Part of a small language model's weights.
Size: width 160, 2 heads of 64, MLP 640 SwiGLU, vocabulary 8192, 11.3M parameters.
Architecture: rotary positions, no biases in attention or MLP, exclusive self-attention.
Training: a variant of Muon for these matrices, 409M tokens.
Each number is 128 + 32 x the weight over its row's rms, rounded and kept within 0 to 255. Layers, rows and columns count from 0. The size above them is the row's rms in percent of the matrix's.

# layer 11 attention output, 160x128, rms 0.166, rows 0-104, columns 64-127
size [ 96 110 100  97 103 102 108 108 101 103 103  95 102 114 109 102  98  91  97  99 104  98  96 103  98  95  88  96  98 111  91 109 107  98 100  94  86 116 104 104 104 104 101  98  99  95 121  84 109  99 101 144  86  98  87  93  89  96  94  89  88 101 113  89 105 108  93  92 100  96  88 109  87  91  97 107 110  91 101 135  94  87  90 117 102  97  99  94  99 110  90  94  83 103  93 107 105  93  97  99  84  87 110  86 101]
[[101 108 130 146  89  39 181 125 125 147  58 131 119 129 132 175  75 155  79  92 138 164  80 105 119 121 183 127 137 127 108 179 134 101 105  85 194 174 139 143 118 130 111 142 109 148 143 126  90  81  94 131  57  73  93 180 201 134 140 119  96 181 173 132]
 [142 156 157 126 128 182 134 120 109 109 123 178 110 126 127 142 176 137 139  72 100  78 127 142 158 140 154  63 134 115 155 115  97 191  92 116 210 115 100 136 164 136 119  81 123  82 122  47 170 112 103 188 163 153  62 115 124 188 170 147 121  88 133 111]
 [156 144 140  84 201 140 155  96 147 210 135 127 116  94 156 112  98 115 166 159 120 123  97 109 156 147 116  97 118 169 164 119  84 211 144  83 177 179 118 112 141  98 140 120 185 178 164 144 172 141 116 172 200 120 118  81 126 111 117 121 143 159 132 136]
 [157 163 156 141  97 131 126 142 168 130 125 168 156 101 131 103 140  87 136 110  79  98  31 168  91 194  81 129 127 191 171  86 104 144 109 119 130 133 144  99 122 152  71 154 147 143 122 115 154 182 128 154 146 172 158 134 120  96 111 117 105 117 172 161]
 [141  72 150 145 132  84 106 115 159 161 123 112 162 143 109 129 142 121 108 123 101 116 158 127 144 148  99  90 183 107 123  93 124 150 134 170 153 136  77  98 154  82 144 161 130 186 186 143 181 152 107  97 118  47 133  88 153 117 126  56 157 154 130 119]
 [117  94  71 148  65 115 148 138  87  94  92 120 147 119 105 105 120  89 171  97 134  98 151 145 210 147 134 149 148 185 118 108 110 129 153 120  54  88 157 155 127 105 145 116 162  40 101 129  57 143 108  89 125 151 110 130 181 140 113 110 116  97  98 161]
 [ 96 123 109 147  70 113 126 140 100 151 134  95 134 130  58 127 104 140  97 136 125 112 153 102 157 168 112 158  78 116 100 142  93  39 172 145 173 119 107 104  96 143  71  84 128 177 126 120  93 104 112 133 166  83 138 125  87 136 122 127  87 188 187 143]
 [149 177 156  52 146 183  48 134 143 165 127 125 173  44 131 100 196 141 104 112  86 135 218 144 125 139 116 141 159 152 161 158 131 145 118 151 166 135 162 103 123 149 156 143 140 180 135 148 159 173 138 152 154 114 165 169 123 116  86 142 171 127 174 136]
 [151 183 114 135 148 100 192 153 220 101 170 133 124 183 141  99 149 188 105 104 144 115 100  86 164 109 124 140 156 145  87 132 153 145 149 165 141 164 146 156 151  42 104 129  82 116 140 159 143 108 124 135 196 125 120 114 153 182 139 120 145  47 137  89]
 [100 152 171 115 166 148 166 111 143 104 127 134  99 132 158  60 101  76 138 156 119 147 144  97 128 135  66 158  95  95 104  73 161 156 133  99 142 159  65 122 133 104 121 113 140 162 130 140 107 104 112 178 131 118 169 102 102 122 105 116 159 125 157 150]
 [134 103  98 145 150 159 118 110 132  90 133 207 142 187 107  42  63 155 158  92  71  99 162 159  92 170 127 103 101 101 163 114  86 105  91 132 106  66 138 167 137 158  85 141 129 146  71 155 134 104 165 128 101 132  61 108 124 163 156 186 155 105 104 108]
 [150  61 119  91 105 136  89 128 135  75 164 168 170 137 170 113 134 192 157 137 104 140 160 131 137 132  45 148 118  98 144  80 159  93 189  95 147  74 106 108 132 146 128 139 151  61 121 120 116 133 120 119 135 117 149 113 102 202 133 106 108  90 122 164]
 [109 150 139  76 115 128 122 140 105 130 158 137  74 113 163  84 178 180 116 170 135  93 130 175  91 145 137 167 203  96 127 171 169  82 103 199 118  64 115 161 153 139 156 131 171 137 171 133 193  88 129 147 140 173 112 127 104 122 140 143  93 140 139 123]
 [106 155 135  99 160 162  92 112 138  91 146  92 147  94 163 220 162  83 133 109 141 149 159 137 117 140 135 147 116 110  89 167 125 145 119 134  88 129 145 137 125 126 145  52 157  55  62  97 161  82 135 164 100 169 158 112 116 105 116 116 113 163 179 171]
 [134 110 155 169 103 121 151 113 182 146 190 133 140 129  97 115 126 185 188 121 127 116 116  97 131 162 158 142 142 149  62 127 150 159 113 168 159 137 107 139 158 124  75 109 181 182 124 118 134 115 101 145 203 137 108 139 116 156 149  87 118 119 207 149]
 [ 60  90 110 138  81 132 107 160 106 148  96 118 102 208 104 151 141 170 151 178 109 193 123 141  70 120 109 127 110 126  96  96  52 115 124 124 125 156 105 163  88  46 122 119 135  92 114 121  77 111  62 107 117 138 111 109 134 176 122 133  67 148 154 113]
 [ 75 124 150 159 171 120 135 142  77 134  84 111 190 166 108  66 125  89 111 157  93 168 124 187 119 195 134  89 108 152  90 154 147 107 155 199 152  87 146 102  95 141 149 161 116  82 101 133 122 138 144  95 145 128  58  91 153 118 144 156 118  62  87 109]
 [128 119 122 182 116 152 146 135 139 106 118 117 138 129 139 122 110 153 181 152 164 119 137  94 198 163 234 186 102 144 153 159 127 115 100  97 193 136 190 160 127 122 149 167 108 175  68 100 155 110 167  96 152 106  83 119 177 118 119  86 150  85 135  55]
 [144 116 155 103 181  96 141 146  92 131  72  98 118 158 148 187 156  88  88 125  71  88 171  63 220 137 138  77 122 120 154  86 161 142 116  73 126 117 131  98 126  92 131 130 136 178 115 149  71 180 116 154 144 116  94 171 166 121 162 120 133 117 154 147]
 [144 161 140 143 158  56 136 194 111 110 139 116  83  52 166 164 136 120 122 123 226 136 119  97 135 102 141 107 144 119 171 169 121 127  83 115 132 103  75 107 180 148 161  81 135  95 140 152 119 122 122  78  74  98 156 170 155 148 139 132 113 159 132  76]
 [109 181  72 161 157 128 161 176 140 143 100 124 139 136 152 154 137 102  76 112 180 198 116 116 111 166 150 130 121 113 132 125 135 111 125 128 104 154 168 130 163 110 120 159 116  68 108 140 161 115 155  65 156 114 154 156 203 123 140 140 116 138 164  99]
 [138  63  67 124 111  94  98 130 205 104 172 199 119 145  99 142 152 128 179 189 134 140 130  97 136  90  43 134 175 151 141 145 134 101  66 168 176 148 129  73 123 158 187 189 145 105 104 129 126 147 104 146  97 125  89 112 115 138  70 109 110 110 121 108]
 [155 102 165 105 112 142 151 136 190 126 124 136 111  93 164 137 188 126  95 163 123 116 127  65 102  92 104 121 168 103 126 136 141 127 161 137 130 116 118 147  92 112 139 171 133 186 150 178 136  93 158 156  86 120 188 159 128  83  99 123 160 114 100 169]
 [148  96  76 146 147 137 137 104  86 146  81 164 170  76 123  85 168 128 139 105  90  69  88 151 106 139 113 111 118  96 173 109 148  86 107  71 118 133 128 113 146 113 152  97 129 169 125 180 125 146 165 183  62 157 141 106 134 136 147 116  67 110 146 181]
 [178 107 121 181 118 133 107  88  85 130  77 148 106 106 151 137 112  80 129  67 135 111 121 138  93 159 110 108  79  99 157 152 114 141 122 121 108  79 187  97 149  98 109  91 147 123  84 111 173 126  80 147 100 139 106  56  55 112 193 158 151 153 156 147]
 [154 166 125 112 164 155 169 132 157 108 163 110  88 151 110  76  90 136  95 165 102  98 126 112 114  60 112 111 145 128 172 142 136 142  58 102 142  84 121 114 139 161 154  94 148 122 144 141  81 143  50  88 129 120  91 115 110 142 204 122 123 162 101 128]
 [135 133 130 123 151 132 145 123 140 171  90  63 121  92 131 190 168 100  83 141 164 131  74 170 141 158 162 144 168 114 136 110 195 106 126 124 138 129 123 152 158 127 155 184  43 170 135 120 125 122 137 113 152 116 156 162 113 120 121  66 182 139  54 138]
 [123  78  43 105 114 146  55 140 132  90 121 102  71 124 117 116 120 119 126 122 109 113 138 120 123 124 188 118 172 197 184 105  91 144  85 129 200 142 107 115  91 124 128 156 159  71 126 123 137 113 177  89 187 137 118 137 114  96 166 124  87 153 140 152]
 [140  82  87 127 152  92 113 150 116  98 103 196 111 158 142 141 155 130  52 170  80 148 106 116  77  92  90 135  85 190 122 126 158 129  84 138 109 118 144 173  99 118 169 138 132 154 108 102  79 144 100 124  91  63 168 157 189 138 116 171 127 101 168 125]
 [ 70 109 191 162 111 164  77 137 122 143  99 186 139 126 154 140 135 200 104 106  84 119 132 133 138  92 113 135 131 107  82 188 124 155 154 135 118 117 153  87 164  91 194  94 116 129 138 162 137 147 117  46 134 120 159 159  95 147 105 151 117 118 151 145]
 [127 119 166 108 100 119 163 123  85 143 148  62 117  87 134 126  60 164 116  62 107 176 177 192 141 168 148 129  97 150 102  53 147 160 180 103 116 125 144 156 155 163 119 107 146  84  73 131 158 125 104 138 189  96 126 137 148 140 121 118 137 186 130 102]
 [148 132 126 107 126 120 131 176 136 127 174 147 120 178 112  98 169  86 115 169 122 184 137 130 154  54 189 159 156 130 174 116 105  95 134 143 110 131 132 122 105 165 116 123 138  47 114 100 156 127 127 163  82 105 128 120 166  92 102 100 187 201 132  98]
 [120 103 132 131  68 121 109 144 155  99 127 149 111 106 170 158 123 129 133 109 106 106 142 100 122 101 159 142 154 174 164  66 132 174 112 148 169 180 107  97 109 111  89 119  76 134 147 106 118 143 119 137 147 131 141 160 113 154 116 225 148 137 110 112]
 [ 96 161 119 174 167 129 157 100 107 111 114  57 145 128 149  97  82 207  99 122  96  79 178 132 136 107 133 128 131 129 125 107 108 123 142 138 155 145 200 123  78  92 170 127 101 150 167 137  69 108 117 104 197 147 101 137 133 104 152 161 100 139 161  88]
 [108  91 152 104 174 147 136 190 136 136 124 116 108 128 174 165 115 139 151 146 110  65 121  96 126 116 157  76 132 123  95 138 124 105  98 143 118  88 140 128  75 107 136 144 107 154 136 133 144 142 144 173 104  82 129 124 162 119 160 130 109 129  84 148]
 [118 104  91 115 137 122 113 164 142  72  33 122 173 151 114 138 116  89 150  75 112 110 145 147 128  75 146 149 127  76 146 154 124 114 123 111 142 149 179  79 122 152  78  74 112 130 143 132 102 136 176  65 196 135 172 103 195 172 112 100 129 128  76 135]
 [180 121 176 121  87 129  70 127  75 133  75 116  61 149  98 123 138  93 139 160 133  94 113 152 167 119  88 174 138  78 171  81 104 151  82 118 143  96 169 141  77 143 113 130 172 129 141 106 149 136 144 165 116 116 112 156 163 127  83 157 134  69 117 110]
 [133 112 124  82  96 105 153 175  95 165 153 155 152  85  90 100 131 147 106 156 134 138 170 117 132 155  68 160 110 103 100 116 133 122 167 118  83 100 137 145 151 142 113 161 124 157 172  57  61  43 120 151  91 114 167 171 119 143 100  94  99 120  62  99]
 [116 108 181 122 138  98 185 124 152 119 121 140 113 133 146 106  54 151 139 160 199 107 172 154 129  73 119 170 122 129  83 145 167 113 118  86 192 155 123  97 164 157 146 155 162 137 147 126 119 172 112  66  96 128 124 112 129 140 153 169 150 135 146 146]
 [ 84 115 111 105 138 120 139 138 105 111 132 143 151 130 162 129 142 125 125 118 198 130 121 131 167 126 153  96 136 102 103  99  93 123 159 112  99 133 121 143 117  46 156  76 113 191 171 132 189 143 147 148 210 191 115 122 109 158 119 175 142 114 115 101]
 [171 121 182 135  80 123 110 129  61 178  89 103  76  88 102 149 128  86 134  61 109  72 165 124 119 135 125  95  97 175 152 155 126 209  93  85 148 138 129 154  77 129 111 154 120 124 189  67 155 141 123 154 111 188 133 101 112 141 170 113 139 127  87 176]
 [ 87 147 107 165  94 122 130 120 137  58 143 107 114 120 141 112 125 111 142 101 148 155 168 136  70 145 147 135 146  93 102  75 144 123 147 151 117 107 170 189 127 139 121 117 186 145 142  85  59 186 149 137 143 116 116 147 156 105 165 120 141 163  80 130]
 [ 98 161  70 129 181 141 157 191 119  92 171 143 157 175 165 144 117  86 194 127  69 121 173 111 141 110 137  77 148 140 124  96 124 116 138  82 141 120  88 135 121 161  79 121 118 154 147 105 124 148 115 118 109 128 111 155 142  88  87  84 152 170 158 104]
 [111 136  91 104 201 106 157 138 127 205 136 109  62 139 150 129 147 139 159 121  95 111 112 139 193 114 102 107 144 130 134 112 157  54 156 110 120 107 108 124 122 127  64 181 133  39 131 150 124  71 120 122 102 132 109 112 116 117  89 109 111 102 151 118]
 [147 158  59 101 126  96  88 136 117 112 169 112 105 146 119 132 112  85 111 108 137 164 123  95 132  75 140 111 146 129 148 152 157 224 124 143 121 158  89 104  80 103 146 122  80 109 140  68 158  81 141 141 178 157 183 137 140  96  77  91 141 117 140 103]
 [105 118 173 163 125 117 112  92 167 121 108 166  92  91 106 137  99 111 166 101 153 148 145 128 151 198 125 140 119  84 143 109 135  41 109  92  49  78 117 114  86 109 126 128 134 205  89 157 104 111 191  62 127  82 130  78 174 113 161 114 164 103 118 148]
 [104 147 136 151 106 120 110 141  63 132 143 128 141 166 159  91 146 178 103 165 118 104  93 125 130 158  91 144 126 127  75 150  75  95 123 114 111 175 126 159 160 150 157 126 130  89 150 175 134 140 111 168 162 122 130  94  92 149 117 142 124 136 104  84]
 [110 166 125 125 120 127 144  77 216 137 143  80 123 121  88 109 114 150 138 161 110 152 158 120 109 109 126 139  93  93 113  82 137 132 185 129 139 106 160 133 174 107  96  64 117 139 134 202  96 154 145 189  68 146  89 146  91  68  97 132 181  82 146 102]
 [126 131 115 149 117 129 242 115 116 148 114 113 125  79 119 131 143 142 112 154 106 107  56  87 140 123   0 106 123 101 199 137 145 133  77 120 117 106 113 122 146 177 154 161 142 107 115 132 144 119 118 146 122 150 122 107  96 122  79  92 155 114 164 148]
 [114 122 141 146 160 109  93 113  90 145 213 171 144 124 176 195 102 123 116 140 115 157 130 130 156 106 143 131 149 174 158 105  83 117  87 148 159 147 185 109 127 135 134  86 158 137 109 160 141  98 205 128 100 143 140 100 145  95 212  76 163 129 141 176]
 [ 95 102 176 154  99 119 178 103  81  95 131 143 142 148 189 164  91 116 137 113 105 120 151  89 143 189 111  85 131 133 124  98  57 123 150 107 106 106 162 126 124  99 146 162 159 124 116 105 171 147 147 115 139 160 130 158 150 156 113 100 115 175 156 142]
 [100 126 144 115 147  73 125 129 148 156 121 133 143 138  94 103 136 116 195 101 142 133 100 120 147 104 116  89 172 141  87 169 110 129  87 105 163 136  83  97 112 125 108 208 145  83  81 118 108  87  99 148 128 137 166 158 108 146 171 100 110 124 157 181]
 [137  98 161 124 168 150 162 128 114 114 109  94 197 181 115 132 135  77 109 151 136 113  87  83 127 124 147 149 153 151 172 155 130 143 133  88 178 141 176  77 102 178 161 129  99 114 122 103  80 101  72 113 122 163 156 171  55 158 124  72 111 154 150 123]
 [135 103 157 139  76 179 102 121  64 174 126 131 116 158 166 163 162 109 108 142 121 129  93 146 136 181 166 169  68 154 123 152  87  60 135  98  92 143 127 127 137 138 197 121 105 195 122 127 111  86 106  91 130 115 112 111 136 135 213 100  85  54 135 136]
 [177 173 169 126 107  68 133 188 100 129 186 119 114  84 126  91 119 130 126 122 108 152  94 131  64  88 110 191 116 106 114  88  77  60 150  82 136 144 112 146 189 134 147 123 179 146 119 142 145  89  95 104 134 171 117 116 168  85 125 131 132 111 144 111]
 [104 154 139  97 146 136 167 130 155 128 125  62 181 150  69  63 162 147 115 168 219 106 129 106 188 104 134  93 144 161 162 134 182 147 121 108 171  49 112 105 117 148 113 128  64 118 129 108 144 107 100 139 185 166 152 153 109 167 106 112 146  94  85 171]
 [127 143 108 147 138 110  90  83  85 136 129 178 120 201 129 139 135 107 135 125 141  92 149  59 133 146 201 114 114  93 154 170 123  81 125 151 157 163 128  99 113 110 125 130 113 119  81 156 130  53 168 112 118 162  94 108 162 196  82 191 142 124 119 122]
 [ 75 135 150 119  73  90 140 105 149 131 121 103  53  96 101  58 107  79 121 111 129  94 135 123 137 113 134 102  72 123 122 108 138 157 137  80 134 127 117 143 169 139 127 138  94 183 151  71 100 183  88 159 185 118 188 122 121 114  72 200  86  77 110 113]
 [143  75 124 177  99 154  79 128 135 111 134 191 135 142 119  89 143 131 128  52 103 115 164 192 102 167 145 158 147 125 124  85 187  93 139 152  99 129 106 157 103  74 117 107 151 129 115 166 134 201 161 120  94  94  97  90 148 113 149 165 130 105 119 120]
 [125 119 143 139 128 164 192 129  67 105  69 140 145 141 172 118 140 132  80  88 123 126 159 145 101 127 139 114 122 229 167 169 141  61  81 133  90 121 143 146 150 131 124 154  84 108 144 101  69 131 111 111 139  93  86 130  82 127 162  96 115 141 117  91]
 [ 77 155 138  58 138  95  86  91 155 156  87 106 118 145 115 134 119 155 141 118 134 157 102 109 194 133  72 146  92  73 107  98 130 130 142 117 123 150 195 145 150 148 134 165 153  71 143 194  74 117 112 173 196 153 162 113  94 124 140  79 160  85 165  93]
 [211  72 104 149 166 144 140 150  96  39 163 145  80 120  87 119 108 126 160 139  80 118 202 120 136 104 123 212 146  69 156  83 173  83 136 178 170 106 122 146 105  97 102  59 120 114 107 143 138 140 138 137 120 127  78 101 183 153  90 165 126 157 110 140]
 [182  74  69  82 193  94 167 147  98 127 151 155 167 113 125 171 117  81 137 114 151 146  96 100 114  83 160 149  85 126 127 224 139 128  98 159 129 114 107  34 111 154 130 166 130 129 147 105 123 154  90 152 114 159 138  64 108  89 148  98 110  77 120  78]
 [140 121 163  66 172  90 174 122 124  80 129 132  94  94 170 146 110 136 112 188 105 202 152 160  97 119  87 163 129 146 120  98 152 179 104 112 163  61  70 157 146 155  98 134 123  82 117 107 132 170  97 122 151  66 103  56  95  53 110 139 139 125 121 198]
 [167 127 168 125 122 104 124 139 144 165 103 117 141  70 154 191 112 131 139 179  79 190 145 137 114  82 150 116 135 119 104 133 139  90  97 163 164 128 134 119 186 142 134 108  72 165 168 151 159 134 170 157 162 156 126 101 152 100 130  75 100 133 120 114]
 [138 175 159 164  43 119  84 173 114 140 169 149 112  57 175 121  52 120 152  88 128  95 221 161 124 132 163 140 117 119 133  92 177 164 168 125 124 144 128 176 162 129 101 111 115 130 114  99 108 140 107 149 118  58 186 168 156 181 126 142 164 125  78 147]
 [141 113  99 112 129 121 121 131  92 137 147 135 175 103 109 102 106 195 126 111 151 143 150 119 142 129 152 151 115 132 124 141  92 196 149 146 150  85 152 128 134 211  96 129 156 137 152 156 104 134  95 113 236 108  65 164 101 228 163 134 157 147 123 209]
 [143 108 137 124 112 121 132 182  97  93 136 149 117 173 145 186  78 121  80 151 136 117 127  83 136 144 140  68 154 140  40 146 123 115  98 128 150 102 142 145  99 139  65  83 130  98  91 134  98 153  67  87 109 143 136 141 154 169 131 125 136 100 208 145]
 [ 85 101 156 118 135 122 122  86 134  95 134 125 121 152  98 128  39 146 195 142 118  90 163  62 113 119 115 136 131 148  78 107 151 139 126  62 194 107 117 158 117 152 146 123 128  94 166  28  44 112 170 171 164  93 129 131 109 112  87 141  95 182 131 163]
 [ 92  59 171 103  90 180 122 141 114 162 134 101 118 102 137 180 118  82 111 115 123 128 128 112 160  99 157  98 115 129 150 132 105 129 145 125 147 131  92 142  88 185 124 122 154 136 139 178 161  26 165 129 106  92 110 167 177 147 138  65 115 133 142  90]
 [124 139  55 126 139 135 154 136 140  70 165 130 116 133 172  63 121  97 120  69 164 149 129 127 124 181 116 129 124 120  83 105 159  86 134 117 166 119 156 142  73 122  65 147 141 136 142 115 146 182 131 120 163 182  95 146  93 174 111  81 102 204 131 177]
 [114  93  69 103 131 130 141 158 117 104 163 147 118 102 133 117 111  83 107 146 122 109  89 141 154 158  95 142 170 158 121 153 115  97 118 127 173 107 154 189 159 109 135 118  80 159 223  97 154 154 101 121 185 157  99  95  87 110  96 118  98 137 135 130]
 [184 115 151  96 129 118 104 150 181 196 124 108 159  92 141 156 127 185 132 124  65 140  98 122  97 125 190 114 167 131 103 118 163 102  89 154 115 183  90 153 113 153 154 118 166 144 144  49 125 156  59  77 102 140 125 166 122 130 108 108 180 111 123 110]
 [118 135 124 170 109 140 144 152  63  85 109 144 171 107 109 104 122 173 151 103 161 116 143 156 121 132 152 114 109 146 161 109  43 107 119 112 139 145 164 166 126 187 120 153 133  79  85 133 136  77 173  92 130  66 119  75 191 135 126  73 129 127 176 159]
 [168 134 113 155 111 101 103 130 130 160 112 172 134 136 165 143 157 168 108 136 124 224  68 115 110 132  80 181 138 168  76 146 148  57 104 182 149 132 156 118 105  97  93 110 201 156 152  93 104  98 131  41 103 123 132 123 138 128 168 124 171 150 108 173]
 [150 113 191 130 116 120  88 123  96 137  54 193 112 153 120 153 103  88 156 134 132  88  92 124 136  92 102 211 181 129 102 129 176 137 105 157 114 137 148 139  94 182 156 124 121 139 117 133 111  97 155 151  65 205 135 119  75  99  80 119 192 106 175 173]
 [127 139 139 152 127 159 115 109  64  69  61 151 171 165 116 185 115 133 145  77 131 130 136 123 148  95 164 117  95 157 141 136 100 142  71  99 148 129 139  56 145 149 109 133  79 103 157 156 111  83 107 130 134 137  89 134 127 162  98 170 218 140 155  91]
 [ 97 178 138 123 164 158 134 117 134  65 191 130 133 121 144 148 116 150 106 134 102 141  97 100 169  22 141 128 142 124  92 142 141 123 125  98 142 136  53  61 138 124 172 137 175 147 149 117 106 126  96  75 154 129 137  77 126 114  80 109  79 125 120 126]
 [126  98 192 163 107 144  80  90  60 147 108 122  73 111 155 141 176 108  76 156 145 121  79 126 107 103 163 122  72 123 143 183 109 146 120 129  53 120 124  87 155 106 159 139 190 191 192 132 114 143  89 168 143 140 135 155 111 137 199  80 108 114 162 109]
 [ 98 137 143 131 125 173  82 156  61 129 131 110 139 116 145 160 123 129 157  97 146 142 132 116 133 117 114  99 176  72 130 137  92  85 112 127 130 115 125  93 145 135 113 125  75 139  69 161 137 155 125 114 177 109 176 142 135 142 119 141 152 176  95 120]
 [130 107 173 124  98 142 107 129 142 241 174 141  86 104 131  98 137 170 126 129 138 104 163 135  97  71 172  81 129  74 150 180 147 163  57 147 132 150 118 131 123  72 157 135 126  73 147 102 147 139 125  73 129 164  90 128 115 105 166 190 135 177 160 108]
 [129 140 124 180  74 151 108 122 159 119 120 130 109 145 116 125  82  90  86 122 158 139  72 122 117  81 165  22 140 114  98 133 138 126 105 109 161 126 110 159 149 169 123  72  57  87 124  73 121  94  87 171 105 115 147  61  89 102 135 138 110 115  96 163]
 [ 91 120 102  92 100  93 133  84 171  40 131 113 131  91  92  94 145 178 141  81 128  88  84 115 169  89 138 110 142 150 124 115 148 161 131 132 130 187 177 145 133 128  97 147 100 105 144 149 114  83 153 106 142 126 109  90  72 130  98 170 121 100 112 155]
 [ 86 134 101 124 108 102 130 120 140 113  65  88 144  84 123 118 180 204 123  99 127 141  98 120 107 170 157 113 120 159 125 101 100 113 190 112 131 139  97 111 182 160 126 132 172 112 124 128 160 111  79  64 147 176 165  72 147 173 179 103 143 119 134 110]
 [171 125 120 147 104 154 117 158  86 110 208 154 132 181 107  67  72 171 158  67 147 167 135 111 126 149 132 160 126 137 209  83 169 115 116 147 153 126 203 113 104  75 131 137 103  95 135 152 178 136 137 160 115  36  95 121 168 109 106  96  90 178  92 134]
 [127 166  84 106  81 135 131 101 191 116 118 155 154 141  99 126  91 136 142  87 117  90 144  83  84 118  51 126 149 133 128 218  68 137 136 107 173 141 119 115 142 145 125 160 126  68 181  79 124  69 138 130 145 170 131 105  81  91 159  53 116 131 138 139]
 [130 142 169 155 152 100 159 113 170 183 129 137 163 148 145  95  79 174  90 127  92 100 149 155 155 128 153 125 151 157 132  84 159  90 177 160 139 148 177 121  77  90 110 129 176  84 154 130 109 121  87 112 123 174 156 116 112 124 147 158 175 125 121 148]
 [ 89 151 175 110  88 108 155 147 197 106 127 121  70 175 106  96 155 162 116 109  72 153 132  77 139 178 148 137 130 128  94 103 209 157 130  96 159 118 167 184 152  96 106 127  81 145 123 113 174  97 138 115 171 143 138 132 132  97 118 169 139 134 139 168]
 [133 173  88 157 100  86 103 122 190  79  92 155 119 141 151 144 206 130 129 160  98 172 116 171 182  56 103 123 117 129 143 122  86  92  58  93 125  90 148 105 132  96 115 146 131 165  75 139 117 156 134 140 147 182 144 109 103 129 165 114 167 203 185 127]
 [158 182 160  97 117 145 143 132 181 106 162 104 143 135  82 131  93 114 165 153 104  78 176  52 148 145  81 151 115  97 132 161 155 115 145  96 177 186 116 176 168 107 138 141 125  74 119 132  31 137 172 143 111 163 175 109 177 145  84  73 140 173 115 142]
 [129 136 203 129  58 129 125  95 160 145 100 143 101 124  99 135 127 113  82 118 142 144 118 114  81 172 163 111  70 118  73  98 135 110 101 138  73 121 165 124  76 104 185 123  48 130 131 154 184 120 121 145  76 133 140  76 139 104 103 123 175 105 135  94]
 [218 136 146  80 156 146 133 211  98  90  83 132 148 129 103 180 135 121 170 107 128 113 127  97 136 158  97 145 156 125 168 128 161 126 111 132 180 181 146 124  80 199 116  87 130 135 139  69 115 183 101 106  63 111 128 148 160 109 147 101 106 122 134 148]
 [176 104 104 110  83 134 119 181 132  86 179 112  95  94 176  81 113  92 106 107 101 172 160 126 171 141 178 180 120 105 118 118 134 207  93 146 199 103 109 191 164 111 117  90 125 169 148 147 103 156 128 107 141 156 150  84 129 138  91 124 114 161 101 208]
 [139 163 114 141 129 112 174  66 106 118 115 101 191 108 148 151 147 103 174 156  85 168 108 163 156 188 104 179  85 117 130 161 120 145 147 136 165  66 126 131 118 178 139  88 152 150 198 183 111 145 107 102 129  97 121 144 111 110  87 159 141  91 132  92]
 [128 146 137 122 124 171 142  80 160 137 119 104 136  67 112  48  70 162  96 114 139  88 123  96 157 119 141 114 116 121 123 158 143 147 131 177 147 125 191 112 102 129  41 130  93  78 167 141  76  45  98 176 138 141 212  84  97 140 128  66 101 150 147 109]
 [131 184 100  95 113 108 186 124 143 123 155  98 150 111 154 142 114 141 141 136 149 110 179 186  82 139 170 110 119 122 146 123 140 179 115 197 120 191  75  77  83 120 141 171 104 145 127 108 169 108 155  78 129  68 193 129 122 178  81 100  46 167  61 135]
 [144 102 147  85 122  96 131  82 118 154  32 140 121 121 145 129 164 108 102 109 110  97  86 118 115 103 177 116 148  79 110 158 173 136 118 169 119  85  91 183 132 120 124 117 118  95 134 156 157  96 129 109 148 152 133  88 144 126  88 143  73 125 119 133]
 [112 128 138 184 143  82 127 104 138 163 105 103 121 153 142 171 191  93 145 122 153 177 129 129 142 107 118 166 151 157  70  81 161 163 105 138 113 115 166 173 110 144 138 167 149 159 154 136 153 135 123 146 128 125 186 140 103 146 152 139  87 143 132  86]
 [113 152 159 147  62 159 100 119 141 131 133 139 154 118 115 132 142 117 160 128 136 171  63 102 157 120 141 160 113 188 147 118   0  91  95 222 107 124 150  94 124 130 151  88 109 129 129 185 101 150 141  78 100 168 155 114 112 101 135 116 115 134 113 131]
 [160 124  94 174 101 173 103 137 105 155 112 159 201 150 139 127  93 135  92 153 164 183 134 166 126 160  75 144 116 175 115 135 164 112  67 136 154 131  65  26 186 121 119 108 143  77 108 161 166 120 112 113 131 138 122 124 169 149 146 123  70 110 106 132]
 [170 164 118 164 116 221 131 140 136 141 118 143 187 157 226 119 116 127 164 156 129 167 156  95 148 100 103 106 103 107 122 125 136 152 173 162  77 140 121 167 163 120 128 179 101 106 147 116 120 130 191  83 133 180 149 115 153 112 134 155 112 149 125 156]
 [132 163 152 116 131 112 187  51 143 160 152  72  85 190 185  91  85 158 152 148 135 181 157 104  85 125 111 153 116 167  92 146 142 100  92 117 136  88 144 150 133 113 142 153  82  54 160 119 120 153 144 145 179 115 122 146 181 173  75 124  83 101  82 115]
 [133  63 115 145  88 115 137  79 163 130 202 131 136  65  76 195 134 156 124  86  95 139 123  45 132 190 112 173 113 100 128 127 175 106 114 125 130 119 122  77 143 130 162 135 119 122  89 107 154 162 101  53 115 110 172 196 137  73 146  82 108 146 150 157]
 [145  86 105 140 152 139  74 132  95  98 161 131 113 158  99 100 128 176 157 135 137 138 195 186  76 145 112  74 115 160  89  67 151 179 142 156 178 170 149 154 147 133  68 135 123 108 124 149 126 167 110  39 126 141  98 138 159 173 165 172 102 142 133 101]
 [ 80 186 119 108 120 115 130 147 136  67 143 139  97  89 166 108 124 106 114  83 152 156 169 160 125  50  48 109 169 194 180 163 117 118 145 136 174 103  95  78 126 137 147 211 118  95 124 136 129 115 101  64 140 132 141 133 109 130 136 144  86 133  55 145]]